{"n_layer": 9, "d_model": 512, "n_head": 4, "n_kv_head": 4, "head_dim": 128, "d_mlp": 1024, "vocab_size": 8192, "activation": "swiglu", "norm": "layernorm", "norm_place": "pre", "norm_eps": 1e-06, "positions": "rope", "rope_base": 10000.0, "rope_fraction": 1.0, "qk_norm": true, "attn_scale": 0.0927, "bias": "all", "tie_embeddings": false, "parallel_block": false, "extras": ["local attention windows", "shifted keys", "value residuals", "hashed n-gram embeddings", "capped logits"], "init": "normal", "init_std_qkv": 0.0246, "init_std_o": 0.0, "init_std_up": 0.0246, "init_std_down": 0.0, "optimizer": "muon_variant", "lr": 0.00148, "lr_mult_qkv": 0.5, "lr_mult_o": 3.0, "lr_mult_up": 1.47, "lr_mult_down": 1.5, "lr_head": 0.00385, "warmup_steps": 24, "schedule": "wsd", "decay_fraction": 0.375, "decay_shape": "linear", "final_lr_fraction": 0.0, "batch_tokens": [32768, 65536, 131072, 262144], "seq_len": 2048, "doc_mask": true, "train_tokens": 906800000, "steps": 8864, "dataset": "wikipedia_en"}
Each number is 128 + 32 x the weight over its row's rms, rounded and kept within 0 to 255. Layers, rows and columns count from 0. Numbers have three digits each. The size before them is the row's rms in percent of the matrix's.

# up: layer 5 MLP up, 1024x512, rms 0.0939, rows 526-560, columns 256-383
# down: layer 5 MLP down (transposed), 1024x512, rms 0.09, rows 526-560, columns 256-383
# gate: layer 5 MLP gate, 1024x512, rms 0.0859, rows 527-561, columns 256-383
up526 096:077125114151120176184116142111184139157105134062085124232174183152116084133158133147127148198125187134164118123123145157153140148107163166130150114088154122165181110128125164193109086088108151076183072143137105131100168097080103170076126116159108106136084114173138127120153141134114139143180128134125170170064160102074197061093081116151157116028141144108168132098102141131160127126153
down526 093:156148170120115136094098210108112121116153154104086136086176152157070039082099160188168130158107117141112183156086077143103105077105116102124084071080101116126092090180115146125121180125152126173127141165156109104175076090098136168056161094187123104127095141142054124131103127115085077116157111163161140130149132115134077141125104089105158091137139136105137110152089185119090171161085
gate527 100:113151097110125145064170101175152082111184074086120137157124136169146122103089126149188172141097091180117158138146117112127122153090168163145138102121118081135085123156183086128108158112145083178159152087139108159107141124103155117109115124128078116145146150106120128149156135107096139121096124058120182103154148145137176128104118174103121118114178168129192206099132167099096146120156
up527 096:138153139157116138095129157170094083099153155142131144140095113153099100120080134151076163105119112164119139122166120165165159158076140135134174133148073116158094167120067129109135131172080121128159118121117124108096183083110084092119160114087165088063157145117110106144114135120122166155129111186098123139095125140103100112136123136090166093122167099077074077110193146125138161154113
down527 094:137162132133188171127152160134146159197110087157092066094133058129097076152130144147144150189094103077136099120114114159142211136099166162113165031103109131155147103155165100158134124158140119137136167099138165146123116123076086148148136147099160080123051099100093105061128151129094104154093102185112162137085138109101130131078124131147084119110153138151139134168102121184166144160142
gate528 098:141145155067163104169160169153155106125183159146130140136123088096163140135170070125115127072091169144159093125150157148142167077109189146188108145113152128118104075103124107141080108153141076145090112107138104128072128123111133205164169131133101122120166101121171154109173095164214121096103113182078087081132126103171181188114115151112156146097148132075092152150097161112119029089169
up528 097:121141127122091180162120184148108091105101154104092175094070147108087097082117159164129112155165181126063175106136113084137085112108190099175079165179094152162154075129127112085143086138110181115097096110145146125090097142139099141087104115127174145185142122114136187150135124165133082111122130106103155180157117102108128165115164141155154150125177107074109083128131112128151146177106
down528 100:128116141140081167115174126169099192140071182092106134148161113108134132086141112121098149148153117114113175120196195115188083143080155103095129184184098111150168094166151136156151101093162174098063120153108112132113145138084113145156142152142137126101173140169114197107153112111121128128134158092135173144108173149118094142150106058136111113032175113137153118150069061079098121133145
gate529 103:178107203106094177111148144193094141116133149150174181114129160151131168155111097081142084078173158155115179124064164158176080139138136150147151194169138205162156161143191171125109074175106162139089138137092161129212160096129156126183147222106119138181092107137152105158187142151183133108127147151138107104117131101150163163154135193097162144123148044109131133083144144131115099133118
up529 103:129131138087155141170173129121117173160102101089080086192134108118138136159205098062146089124126108087071149095114092130157128133086144115082142164158149127154082176195164117135138137135165138145143079117206052093116037120081146080100119109176142129078142080144194095202202071137122150138150125125150102150130091162115022166152120130101109142125167133123173131111119128124148104191155
down529 103:086158095094107138130151138174058160160132127110066103098164044144109155204126115087115062177120180088166094129072079134138162106063127175142170144155187076120183099169154081153060142141126169122155126115115154134128151121168103173146103147128164122188163114113175129099117116153179155089161141118110069159119092110112089126182133155121090112120122157084129198128106182124129154128142
gate530 104:186164151159111110060118135129122123110127123148130104175126094180137092120078149153160143145169144137149154154181153127158143169125150104162113119112105083109087114122109139049123154124125148137167126128139048143122042055092114145192139135157140212079076116098213127130133206143045143154149169179121104137137098139141099140064148124094159095101179137100149169101108113122113082113098
up530 108:176197131073071121073118145071139175184155152130132097128160099131149108165127162106110124157132154116129129169136152165141138143165235066049151101074154145106179133130120156124184099165102134134160101125179133085179124106089152144154145169161149101133183110137058107075111079175171101125115124081090155106114119091165123074097092078153132139116158183117128143171148123196169100148080
down530 105:088113074105145042144168137108174129101080080083096127090147162152151121119107086125110100083128146140166106179192107161147157175050133119127107145143148126094157171123168152202164150133056148178111093188093106158101114096093167134132104075165163142095141195144135133077119111076151195147108087131115142138121189178118141096143151101108136094062145076158126128134051112141148156193134
gate531 096:066081129124153093121174118151146096079157112148105111184142123142146079129080114153199161128096103177123054108177156198149128172125116188121130149110147172157124101100170130055117177084124166164137173130136122168099125149118077160132100074166030113205078137094151154120184097080126123081106108105121142158113141112094149158125088174126063184114166098051119164125199152094137121163178
up531 100:158137184113111144076089203120145125170094187134087159072124127092130171174092102126145101151119130154165149089190100133112093140116064111053123141121118065099112129124149168178154143151120108178123138066115134107172125078163141106126171158125142162184153163109102111062040137122118123159103175147132132159171157133180106114182178079151102117158133145179157089118070099141113148094158
down531 098:135121125143155168135136122090165162150156087156176165145141130126133130164108106123158114098124114153125158202099122098171081168121138076171096150102152146140158126163108135130118107207145045155142113155145137092172076131086078134115122117108146129249148188181108137151133095166165108130085158106128109162137126112172120163163110096128147134169167140158112035194118089115130150104099
gate532 098:043165144163114107142133105153117116162091087133109104136151148099144158125190151169132057122120033143154066110115150155126177191121073159069053150104144165135099150125139160126140143132167121167145110162119084171108110123141124152105106091194119129138146115121105149085143151115143104155123170135140118128185156140144110184109128105105139161159093145139124157142113145159033153064103
up532 103:116161132172110165087115111144130100127133166122109165126115109166109155160110177131138133058061213117073130174092176072105151119178091132157195169135112145087148168127151167073137098120127052091095165142137163145129124094093118096140131175180148134067140167152172093093147144115105111144119137099116072111163149111134183086131132112100082119156088197118126171117150097174148159107139
down532 102:187132087115164108136142139127111106091094132130128145086137181073068134101122129123149152176152116111156124132054142115085122128120120101155130161192071085067141116099088193144070146144134111156147152158142100141093110136094122157089173105194162121099114112143152140118124130119132095144140180130146115149106126134121053112193157055132152132086165111122160118166138104116083076106154
gate533 100:159121146113105143141094149123089174137177125125132129120188097085113129149126148124140114113155115231130119142124120136192048109140158105132084140151140117131149122109146137105048156104124117128137126148133091155130078124093143119134096150152138124121146086073202107121168126063172148130108152145105087095117143134098120147157102159117165131124112192190154156079201192114097120156130
up533 102:131077131124123116077167089141108121151136073121091115133117096162095119153187082072049147173145099120153129080149135084095141117164213149066092123101125137138143099194156140123092132150174126121170090078077120104125158136152112194126123142079075114136084147140129113119139132132198111130178089101068164160143139118082177080188186138167037097198073177077128163143129095147136113125097
down533 101:148134086189161174139190111107117088173109134085113158169124073112158151149128164149139128089157075108078109083120166105112202147198137187094108144159084112152164073148094142078157133116163167109145124056150129077152186151121196095115127105164102132111111130156113108158166096120123176123134138120125132160148114156112120149112118134097065115158156130092120148139134175145104162121122
gate534 101:111131157079125092127097178163101094167081111124133092232128124145153112107169159180086185111088058147164084128119162146098095145118147085106156115159120125137090123097126124114095155138163082150152151080076091071151095150091112095112078071131120117179110185150196110164141214163125139140129106125104133129190137078135158106190111104118127165144078106134112165129075155176121092127132
up534 102:092082133126172108119104147134074189112167075117142130115111109185154151123193121181067132162157123107080183148132152140169117140061107175110164106121112087180108120094141149063169084138118135119192082094132104141076126141030110136136123055152166103105191124128065137157108107077096139145101121101219110164178085125110144116134183106151171155107152143103095134119119166112117123130154
down534 102:146136113116116197104105135125067149091072091148052143142048120104150112087106178128125147100068112190099078117129143112125104113075152094133104110150135110068081106150143099127136169106053145117136109121170163122171132059164122091107110157118106144102103185098101143179126104131151160108126144110129128083131091061059169093083137117132125100090126135178068056106144189088120162113149
gate535 099:116111131100194117107100117098152142108132174171122092157139105149160156136172103094096101112195115120104183108135073125148145063135108120127110126127164111144129095101128114085104133148113147164191131122141127156136085136107174125162119118155169179154108092158127165133069137101182140058118180171138185102113091112177143157144143136136133054034155139154153146138168085143128154141123
up535 099:154145087123191062097166141101127130120087117155088175174140146148138102156076123099150086147113068104124104125108111139114166151149082166103093131126135102151131105096167188102094188089155146110115157100157120117094146089122099174087150139127114108143058103108149144121189120128133086110104102089146079095117164133134181079076062121132148083079113145100123117160088145139105119081150
down535 101:144127136115110133104162159138163137141106146136126127117079115094135138200125115138125129137091139092087133163127152167149178133109115156036135147135160189131091129103101104131092109129150150168155169138147112135107157182146160183142119107169203130142140121126128126158093149138129141110114115110158060173118190077138134057108148109168118113162097131123168057184131141094123117105123
gate536 100:099188152127122168158150123115126118075176180128132134081139137188081175130177145107144086140152133166128111045173132180043131141065087135076093210133111171121132180232140152146069127181135097169149094106091188189165155200121088215073074116138150123113151129042165170080138133143101132164084064145136119122122097144104153048084089091137084120135095095187099109178101140119168147076085
up536 101:080167077135132103165096177113133126124151100156120115133147152201061170161114167129125096131111147077077081113129198087070143117164124181142150049106149081160109133124133116122094137142105143073105122123115086191174141133110162076115173154084090100081122136125227172137110176142081127156064159185176116088078122163084129107109107121103110138165111089122129201106180100156147151123174
down536 100:121104075171153151170129131142141148118157070143121162147169093126144091101097109130131121102060162150107122161085084126142138090167103160155115072102067128137181182115149154046072210154149125106110187084136203085118122140102152155162146148136113081114130091132173160132101144070140150193098109114114132111144109178135073084066091164114124070144127098107114183126180151128123073119175
gate537 091:157124177055105138136134152096128217155148144104125143098045068091134151102100142102141169102145097155165170133119135113164140177140149081159136103168220087089135125089163091115151163102136114121140056148143152115077138114125081158127203095116150153148104132140105102181096059126129144156086129078127125130122084088142172087082126088108086178124085140158132121139061152178076127150129
up537 095:090175110165121184120129100086137114018131148133152082109165124116125130169152057121098161139117151085080095186076132126125123112103122126099144145180070188133201148122072148087118113172131160096154127202099118123172106078108123106109091129128162125118096101136147144128120121128122126130166173058138166088149176136080083083094077095160128197112096129154115135094125161153070179101156
down537 098:067111149128154123169124100130196065144162126177118176135125095147089125101104131116125137170170143156170117077165127137112190131146101111134176101157121156147115086143179079098150059139164144142082177114121142126166155101116099157130121153183162103127141139144163127111080114147177085088093088152146116122088114224146100146180108125145150076105145148151131130080165145110131160095080
gate538 101:140145142061111158176086139087090139118143174076121103118216128137099150130143089130139132114122135199138111071152104125179091121132137121130182115104167173101152098094114109156137139124157065188131138089110114080175122173070168121103105097167124169141138149133139108182112174127133096077130080167122134115090173175131115064100124122107123156130085112120141099035131077168138091154135
up538 103:110126112127140178057102150160085145104134103194149112146129113160131130146159173149143139129070169220152117139099164138099163159168089092100103183137138182103121132127098102094047099163162132117164175120118116123184123080139086128118152188124091106097126075165145121136122115135165101127086085125130115134167106137150079135121137142116080195191149135114083154132130131178169095098144
down538 100:103132107101060166117137162145110151142163134132093188094181128159089128167190138110136135169148130097092183141137125184127145144112101136158107166109118127069156118143144106166125192093139146098107084166131124099138181117125079082097068195132074143160086074180078123145082116133063103111089108126185164165105140107147100159122109116125117137100116120122127163202080070118191108186151
gate539 101:119207078090168119132109205126165122174177129169126128104131096077093172139129122116127163077155148110114088143089141127139181084131167182132137148137104096104139047110135133125123184196119175110102115132163069185112157068144143168126094118147063114109064117094171109132156094119147092170097102155118137147158144155137118157122125131088126136162153176093119160141166126144119174121112
up539 099:168118105186094182094137120124129139189128104131102102146129096163099132136108201134132108107167126107097108128117109099113112129165095143056145112134122121075107145117149230155064113105148105118147141150097102163149079150073121131143128100142097079138150124107091106073175125086126173169072104129118136116107182078097175101165126132108122099092105117111070108113138097081137121149143
down539 102:132101170166098141087099136130156133167088175178123168144142139153109086144110168127097136152117129070156094160142178116147116169140131175061175118161153066126120146122155170145115185100098127165136146089089121134075120160095141083153175111116142142151170140145178097080073203078166088142188183139146126163138168150109121125193057084099168088100105111088127142158126145111104151098196
gate540 095:167119083112137110159169120061087136112186147108125184118084144122140158125110119093156147105096159168116107151169102133110141138122104146114110108057109091211114171179096130104116147137180169161115118125101108176162156148182091087148167110140151148121120153142134130121115120115191163040130080155132177179053151121114114150080129105135146102075129136180178087135147110081093077144162
up540 097:125096094149078133144078128153111121165144088139140095186164108126121186155138157144110095078120133149179144113101174146122052095146134196132114139100128171090166193122153119172096105094109122149137101106125155081129118126158124098154162161133105152110124098110138147094115106121117070145060201154177124099132118140136123138086174104188100130153102088164157169117125130137213145122108
down540 097:099164095155188134133142137140077117202115169075120134164082109102152062127109171147085098115134082166062103148125122168134112118133134146088159166165073188129193106147089147125060107134073118142178096145114089071105148118112114105162101173178135173163135082077078166124123190117147130075067084119160145172057082109093123122121090077167100150107180099145092149098082093118104081174135
gate541 100:113167165098073119047151096144114131061109113206118073147121086118124115201061109116186146130131176118136123141112144103136137121107129095077118103106154168169115134141156137127123092123127124138167157138131155181110125187157153104101125084107149147151073139125107182116187144179071155127168150136125130130088129081139195147124103166069144129152075133104093047075096186099120086067153
up541 099:112106121129107136155118114117152076117099079163094098106146192128048142160150122169204065178142073104098112105074068139139112124148036194086175216113182056194072149128094091097174087127176161157150118124207084132112086122117119118113126127145104071091165064135160170147091149219083079108150175152148130149107189117099123098080144116160122155132108129157084140083154102087157166118136
down541 102:162077114133127109129116203118136131127114139154124091052134181117153080123132116103144119088077151155126161179096151130154142077138075121160156128128154153119117115096165091126173129119142112109171152117134175094117088091095109091125087114111165150092137147102145152182111086154135111135082099126088103124117115114110161254088105138105127108165147142158123156115130136172135103136147
gate542 098:133087163080164173158125078114115137132150187162182147146083154121088093103126110146182151135140141132179112157105186178086143168154119115072155150102115093161212137145133114072099113123126094153158146140138144115121152171155166124077131174090112166126086173083174097123118166178114098115145160068120099091072115044143157100149143116161120111119135133119110153136131109199145065101081
up542 102:160144179142128134133082095098134151079168100133140096147156203132125141234165119177088107126126087123127089057149134090139090090094154118170128086197136140146135100119126109100139122161157162120168115141164064139121129114108187143115133093165134128086111141107085175136185175115127129125146123166110141125136125137065160135123117078165188037168146156104121122137000141141142178155172
down542 102:099145151111148183126129145160080175151103106163140197128222128138109160076120159125096117116132141103096127112091129124111116179147142108195122158069122163134147097104115125102130145119116159079188144108130102126154121113119130139160143131112155140109115073154182127141121076085107122140124129175090128119097160116134168164095117166160187086081151145114131116165087103107115118091151
gate543 102:212166097117157127159158125062102152142175143094122177107109180144102117106082131142137165100146153102175053098135097084210112096179189185148131133122155152186160139131125146080107121101099088217130154117138068165042059129117123120160182159149083164128102137069085121149158142133151126157083149129130093124170119132160170092134142134091106131173092150133143153129177130068148176130123
up543 097:158108142120156161118072166171086088105150163093158164145094143131184134159133106075076169155121081143148170181047111137144079146108154107147081170159147182141157144149137123090145115149102110101093132089160128102148170096125062088131117125098124106112080048080130145111097190134162165091090133157142112145165157127116118188119122137162106087131127115122168181146116143113100155155127
down543 103:123178096054168124096163131107114141204135109149085142165086133043110151117100141075128040122070165129104146109125094169091106105185109135120080136145061162139151145123101185058164121096075164166126086128132111093066159128142128067135124111117153115087143143114154180138138153128089100098022151142154113177179175124143124066106156119158137134120152159135059122116121124123178106170118
gate544 103:093124107141100078146099110085115097052119123110120134173098134161146145087207160114100115108107067144043096098145187105139067168120113150091102072068148125136111151069139123162155151099070095059157143126130108150133143072135127124173177163135164168096118088121132177179085127113154138089116145149149178136108157155116135145109100093151141144076126085148129089166122144163135148118118
up544 098:146210166137084115158158120119120126159160136159103059163148131176118114162165158130103170094104095134129144109159098168067123132146146152189075127125110000110157111135092182194166156104137108178171132199094124145121090108119111179110109155125123128158123103092113145153102155137168076084115085129114161130090128125098189139080097111119183137080167087174098099115138119067159125155141
down544 101:127110083135150106115116155168067110196126156065117154122126132111131132135122142095087132146176148113114122110163179156140116112139115136163088097089095104148137134175116189088116133129151103143124114234081159106117138100158143087126099109150157123094122109133101158087147118166100118121136104202057127167138196116154156092166105126114126174213116101098072109175152122105102127115191
gate545 096:167094118107155124174141186134129119138090127147115161150149179182140147115078124183132106125087139212093113163133088060143146102163133055069162143086136106115108142202104119135113126151205111233189058103152100128142154108090109105185120148105092146183110145114163087143167128151112104160122109113068106100146107143131093093074160140198128050140099109087111164109145172101143171164122
up545 096:163148160098148087105156114106177111115134127143145115140091136116088122147144177169192099101164127113117120120090118146152149155135074088136112144057137056141071185103100042097154128136098145118138132168095180083125129125132145157140158158133154163059133130167122119083144165216161150143120094088092102154170070047146115126057109191112087098133102186121075105057128159148065136099107
down545 099:128152099169144163058081123119144147089159151120144126103093130164120143158129120109110101085080119146103117145133140155074113096118128142149148131053122109150124186214118068130144143111138120152171114153067139110139085136092139100158140134179102148140162110133120119178152170180103139097116117079085127084133089118045165115101106101160148130097045116095166163084110182065111182210055
gate546 088:083120167157113129118167166156163152095152125056079163112097069108112111123097137156177176156157122123161084125161130084092091101100167151120050087174074151142107129117149088144168125156142086075058092126130166146137131095140165185159159117154135118139048165134155084166112133116131128149135151117151088166096128160086104156136105105108122117099124161101096117144059175147190147106175
up546 091:133112155158069074172105144196101177119114117103123157153121154129129133090152120129153165103120157125130070090169159148152104145082108165115121122156170155172105125137056175129147195134151147136144107159193149131175108125145137154133097135165104115107108157152187120139138135049115096142148080150126145142136106143139181139114081068111128153137146091167180091191135167106122144122177
down546 096:092155134092117100095126119039133142139148118155218078090163090144095104129131070097084099151136090137161166106077077098111159136158080115175207108100096075111121121137191143136122151126092102147140162096085114107122144141125092143115083154116155161166180074068043137103138091179115099109109167130156123094116117096171138100143156179161128120147095123108113141131152137124111074144088
gate547 106:111113081077158149098132105105075150039129088128141094082096148082139124075121076145147172140126112057167126164136099063117086136125118103113119136120140087171153132103163128080111178124083099164138118114149073155136128147139146137151104153093183185083164122142115140103091153137106123110160128098128116176130131080168061091157134107084101070096190190152172123153114111209083113144071
up547 103:089148172112082149103146117078131105157146114091090092046149099062109142122080104125153182094099088138095126115109126131051144091153049121135170062125129164074145154100127142136114114150172123157149130138099150128113092139109141182103094118158122090114094140095082061106161111101159120147126162125166097144096103123189077123110164155163162142079148145086099100140071187142138117140098
down547 105:134140092163100166118154131102108100115099102118171119127131174087113139063143096151147214101111157092100129101108152150076117130135100094149108111139141080141130117147130165109196141123065188133165129108150166146120136147081166160137114166164100172089165139064048137107144129167131087135115123148142117095116143138161100149080100129097138162093153161124092153140112105199151145167143
gate548 107:134073134188053169149131129133043125115114083126113112149096091116140116121117141109186102079130105118141137118160164137088186114152162146145091179142132138062103112146164186073096102199154177090173143107121125085051099113113172112135160174184106119160186122133148147172122141161178136128154136099115067215053118162076127102128144120143122151159097132134201116163117150112107140122057
up548 097:151126155137116162125099128137140113143137100140149143126117074153122104200129094148117132155190110152082178159154108159150087128088080147147119094161144079094151136133134144155087174153171163178136131140088140109143085110088147151134119101186119146131174119210058166065129101114159077177173104113148085153108158146171092164164135107124149153146118150111151096107128095106113112080171
down548 095:149202127111133095050097102126149179135142185137060163120098135147091092123103174100115203154138112095082170114125047104106132109090138116135085210209116155160046127098095110174118166107087127143126090172145137143136178113173115067101101135090097114071105160101136112172118100124075189093123105122132163119188088090104192127104111140138159116165127142106121126132146173177118120197139
gate549 098:144104103134140113112073055181100131083185135184178135109132103157075153117114129164128175097111075141121204127122108140094121130119105148163143075158168109175091136131112192175116151096168138135122143133064145127135080120118188162115123183112152066150125159130149083116160107087087178117138107143089198138149122198153077201121189130092131157097163130139128101157066157099117161119179
up549 096:118163067108116081155132126132105121150134116133099156123122121146167144096112153185087134136112119155137079150090167095174158105120133099161125146158173128099090166120098138074148110070154121143187101184131175085160166123139088146144133154112114157227157067193110135089099170142114094187083113121168149084114079097124119121153097161120108093156140126124144188135121190088148100125126
down549 100:109139166154144139144169185098127135135150139157137135207101139160120128142128143099102123136138087143104109167119148143184194151115155142128095176186181101100120095135097082088064083121062181086134087162157161178074125123185118094166122072151129195145101125163080128142133149153186147123147110125176103128146140088146188101104138125154096115122098083170168125073155152130132099130135
gate550 106:103123115134076077152062115093155122102139141115187173125193139146155085113097112089159100141155175129223167132130091130139169115173142134131148137147131127130160097165122155187049119112085118162156119108140072093112152097158155112107131076120114189144165160142176128138111120123102144159132093096135170118109114099116117092107142125134151112136189116164098144074124159094157145131126
up550 100:134129094124141107128169060170135115044176089091162106196144183173141151105067115172084094120141104093174068128138097117123135116115097178097127191154156147123116077152129191109078144155148194116132166167148098114131095095133137117111117117081128096122106085123139148124133142170134144089185157156181123142102157104114099125096088144133161109116153104111168144133160160171123134104092
down550 100:111114093158160145082108119150101161116094100113164112173135127180139139129049111136146111083131127122106097149107103149143129035152150221111173138124195148134101096081134132095141122068156110126142074146152118107177077094085130121106085089079114158063158132126123105087126132174145180139111138117113110143115130070121146172139138169146139131111186115187093143104096140120131150116159
gate551 099:132070074180112165100137163155072118130160109176094133168123170119166113133133128169134104191181151155073133121165175126189137138131170071091081112112105118066126122167136126128063101131140117122173145175062100145098120079133083120148129115082088165106099114089110146111132162120108156124098109073161112198172091120115111137145163114162153119090124148101133142115168173108150111092143
up551 093:099116131186126115112134171109134141173166093135077104113096184128153148110155134135124139186152158142127140083089168085142096105158158095051138124109117209131145147129149046128058110139171126151156200180113110109137112122081152157107032146110163161098085098155161152136131098155102125152143120136162069153142126108086116192170115065165164147124096175121171118098162161138123182075141
down551 108:066086122114157152142138078124175157126114115121119111133164079142084130127096178147137128153109103104152107175164082146096107122095070146154148143110174139146110128123129117113186136111150106160100140088118129097163142125125124149136108142148119068177172139195120084155069114144136117123103129121107091105096167113140163128061118151162099139183208101148133069160142122121113175181154
gate552 100:082100184093118105158119091116103135091122151065105161117075191150139116144137136122182125187151138081091099154192124119159168134142155100099165194180127118138183155141140117062164096130074151135104103117115171111143088169177158125117145138166169116112134146112204225113099108150149098160116078145193120152144139117131125100128171072115132174158112114110117165178143095145115096169068
up552 106:072160192035118186069127091115144129114099113135196093163084146124124155091115131086094170138111180102131102141158105122123159128143098127175099110127131106094143142109203112099157130138163086081118092092139120180169081139100110126132123130156118147094085087074124107103147064094148100175131119159107114142112177168128162108170131120124127113108134053140078095127132065118133076127094
down552 103:078116144160160123114183121075149100149094054105111138173125140102123169088136111077160193111090135118115107127111102172131109125115103054226147107048184095134163060080144096100144157074113142145141130135093084128129082154153119153093135148177168151187142161109137083220083093122142114131091149118175109105129140087141113131124111169095150100164160111159115133164116046131137109118134
gate553 098:088080101186091119152146124109160097103089100051174124152137153147039139184161144158128086145121139123140145137108122155161102146103136138104110140176138134105160099097160135108165175124153097160201140139088077145145164145070051113093119142164128160119100177075104097097134122091095125121099156156166132135160133104107158096139128150141068080125103122153148182171154138130111076094181
up553 093:138098108184141142148134158127105180144153107159124093114143193144151103151072130108162147192107141133099131206133179091180119096043165171137117129089191140073138127132117181060092115098150083200115137068125138102165111147134092144120113103130151129185107116138039141132102137161148112132096119109159194102080138116185094071094184107117169115158146103083103104140197076121154136053094
down553 098:086089109118148075131175177179061137157150159173111112171098141095103097113142108190133096119159155118146099127167147042119142154142171104104143109114053132107139170199122113137124077121143154093157154159127114209134131128134180091227101177115128134080156138083180093147167143132148181132088129156073107084132130189129111194115144110097115167117098163140123083082102138110173151172136
gate554 095:145096083115138171079133139062095094130145143115082085155174075116136145144155114119061195157122157068193103119126120134097121075159051149159098144174141088116116069167147105141113148141141115175146159141149116170064121141155096119114159133118088159107148156144119077143099141096100148110133129118121181177147069097101147120156121093151122141137070146118095149141201110150079127127075
up554 095:089130106098129106128144139074150124107174138130080152119143123162136040110117146147099150126170137117124039169118057174150103143163117181151103089183165195094157126142165113137109185120068159065143074150188124096165134143100124127092120132170084099126097123146135127149091086083136115182125090087144150076133183148119078128147137077122199188128104086137205153177143149144112090209120
down554 096:150190125129131109076121195097156156082144123169073158116148098128076109085117143140068171087108122151138178155093131107167153105137086133113100125116110103143124133167151144128131124114140095162166146078144069168143109175133125108100093119160094077126155143161176136129085123095127168111147201137080131121170122161118162172075121130145124176157132135133118044102161180095117149173123
gate555 099:143144081066073160105141131129144123128121114100108155177121097117191142159131139128109122130155148116107099124150149165177105116096123158159135124144158138101140112187137134135168104106065078101133128151169119180228141146161102091162114184138094153135117198087163112176081142099125124119121062145110070080083126152105089118159103110135107135124151144089120138108145122168158128109122
up555 101:126078111120118134113123058160083146108126143052117103142151106146141104122179190112090146128192075150117083110122159168151140152120155188102097119142170127084126084115100083098091128224113140192155107131129166117085103187170146152088177182183122160101142108116127147152108166155130160135148097060088155168120150089115124208122098223121137171075113140137101114159124115109098227126140
down555 098:128121143109144157126105175125035105143198101061138152059122140127132144078129162124116129136125147086150162143062129173139125056145134189139109131128154167110112079175117109130139149159091069146183095144157114116053097100092077154101147062105078115196111099112127071093101219139122176093124116123111064106120178131153118211155101173138076192126139097129169119181174085110092174149146
gate556 099:109097123172175119153129044108139133192188136131097144170127095100141149135130114199158140152177131105137137133144127142128150120159119148113091116188098166169145131079129144122129109129060078112126148105097097170101137194137119083081119169124147125121144128174207084178152174093095156138096126066158151103153146124122140118170120172087100083178170120130127170126130166212147165144096
up556 104:128121152133109181163113120135123099126135144128145130128134141172086101156100167159179134121152137189098131087170142119098086153090136103169111115087145135159128088158160196114138125077086136170150167178164117155093133137143142108166165159089151101103129112124053154152184096125116169084099183138047099132138116121156095143159078116105112127160113165113102091132179162107119101116135
down556 102:177111154096147176139101121111124041140154134088067134113169132150075132144136075082074070162116132100137099074200104107103109156094156147168107107043076129124129121103147137158156151086143139153122184144070139114144200136119155158118077188091117144146091076137105105112108067075169145166182109139145162131093110053182142158106078132060184098117104122132071107142157173120102168137156
gate557 099:140156127064079126134099152163146156132146088118142140105137187122124168129158144129129143173091171111145127139209134092197120151076101108105181201161061121135092139137131179141128171126135130107104118124137141126109094113143134124064088135135139104164143175105117149086213114130156096170084190218176116125161097131150120174084112098093173163168087162148155173163097114151153110105136
up557 099:093146149095158122075084194122150153163146198149142155198142162164119104106161135173153168122096139207094125105139087111123142102114110140109127103079105115112096132040124082160158168155141129109143166106118107148109101098106179132142092143144163093157152139157095189106191129156091141114114095073169138119088118109200131160147092169153134153147153065161090156109121171117149135146194
down557 098:092120135123128171094127144139118168145147132096144116149124160148135063116118084164159201120197145115163115148042143129165171148180150113127161070143109100090106130115115134155167185136149134198122147113147123172047085134099096144106173123124148137067061101150156205111149117125109186108118200061140098079115081151215119135182164116169140143132153075156133065156158140170082172146136
gate558 103:171107147124137102112100117110165139182157141130107164150134137145153110136098124125083169093109160130112131089110167141123106143143154167101086136182168190116091178137107132135137148145081094148163138126100138073149118151102065090239113093094127092149131140158148092137167157115070172132132103184082171118150138095120170123179105122125136059163101098129142162141142109130144143120093
up558 102:075133076178135115089129098085177150152155111124114174067115176101141146065113105134142103161110093141183136108121140138154112137158131181166086127075190119163145116096136165138153186133077134117152140155130138121100153125112100127099163115185160093135133131196146109105101120117148107187155123084129125133109093137142154126140156115080128113139158072150191089116121227130064149156161
down558 102:099096145098107108112081147097114138123115071093115157108128100145173129146147142149149078108151149159204158086143129157153112094140070098127125127177182099110192132112141134125124102144135167181101169101123105120092158123183119171166185124138163176095073141152075098088142142083179146169186218133108115168151153055138089139147106153127149090127116101108147165099154142161146118106081
gate559 100:118063111108129105135182107136119109106154154106127170107103144179181165122065078155156135201080163175099096075109145162189079146133109135105148056160147122161114158098145155099103157113104109129151104162104177114171099150150089146093126096106137131105125090086099178116149165167106157147160121160085151202168130200169126073124147126143099146118117145068103161133086231145056127175095
up559 098:088108113131112089111090174180079202093095143151071080083159104164093128133155130148134115104140092090121150135109088101157172084157109140090166135125123125105165137094054148195089101142140177107111108155130066150121121173155140116141109133127122135207132137128163094206157128172221136105100083070126136110121156173124148151141143098075132174193143123156136088077105057114142126110125
down559 096:120113170162118129154076142163114120076117134135128079156146101122131080133147161050079169080183171148151142173126124107133115123115107117134203137082146149119128117099086147098127089095136102090126148139129141115088114088111140086098182118096133161158113122182187100130085161110135083100105091105155154144178127136110193153105128127115228120144148083146114136151096126085131157086177
gate560 110:064076114144133126114117173099102120147152104145143082189074114157127122117113162169109194102169121090158156134142088163118134140192109118105128149166184102111140161172141168112098084129083076148122157174183096107085131162069099128074125157130155113173133154137120162131150101068151113212141113097127119140146121130063122142145215116158138149155106117155069151152129140096108135107149
up560 110:127161136134135141128060168113112099135093141128084056142123064117092093089172126140150138080137147139149064125142092111175163154159103065151143134108127107112110141140094171104131153137164098124191130123118144136122090121130082152163079115165095114155091177124141135090170120140155143175131152091060126086173123081088121228101079119115150144151145109116085092089114145084151149132163
down560 107:106075139137105140149104176195077103152074218042111106119099092196158194145162077164133162149149062113101130160101125150172127134130126214058116090108140129154142086115177194114100152091097120159106117087109120137109100114139122153134178173183149109095094158132137164152178104151198132109145113159156130101100158133138136081190057078148126134146144127165131146103098130108150142120121
gate561 094:185138160124135153160127072167120082076172153159155082144161101122104217141133115112142155193130091134060082142129141122133160163115146100144154114127228139123084169124122117108153096109156029136113134103129108122153165108115178122054091161148119137126153158121127155190129117130154083129120124114138092114116120134189133160187153146105116094163115161122125135059137115099170082156081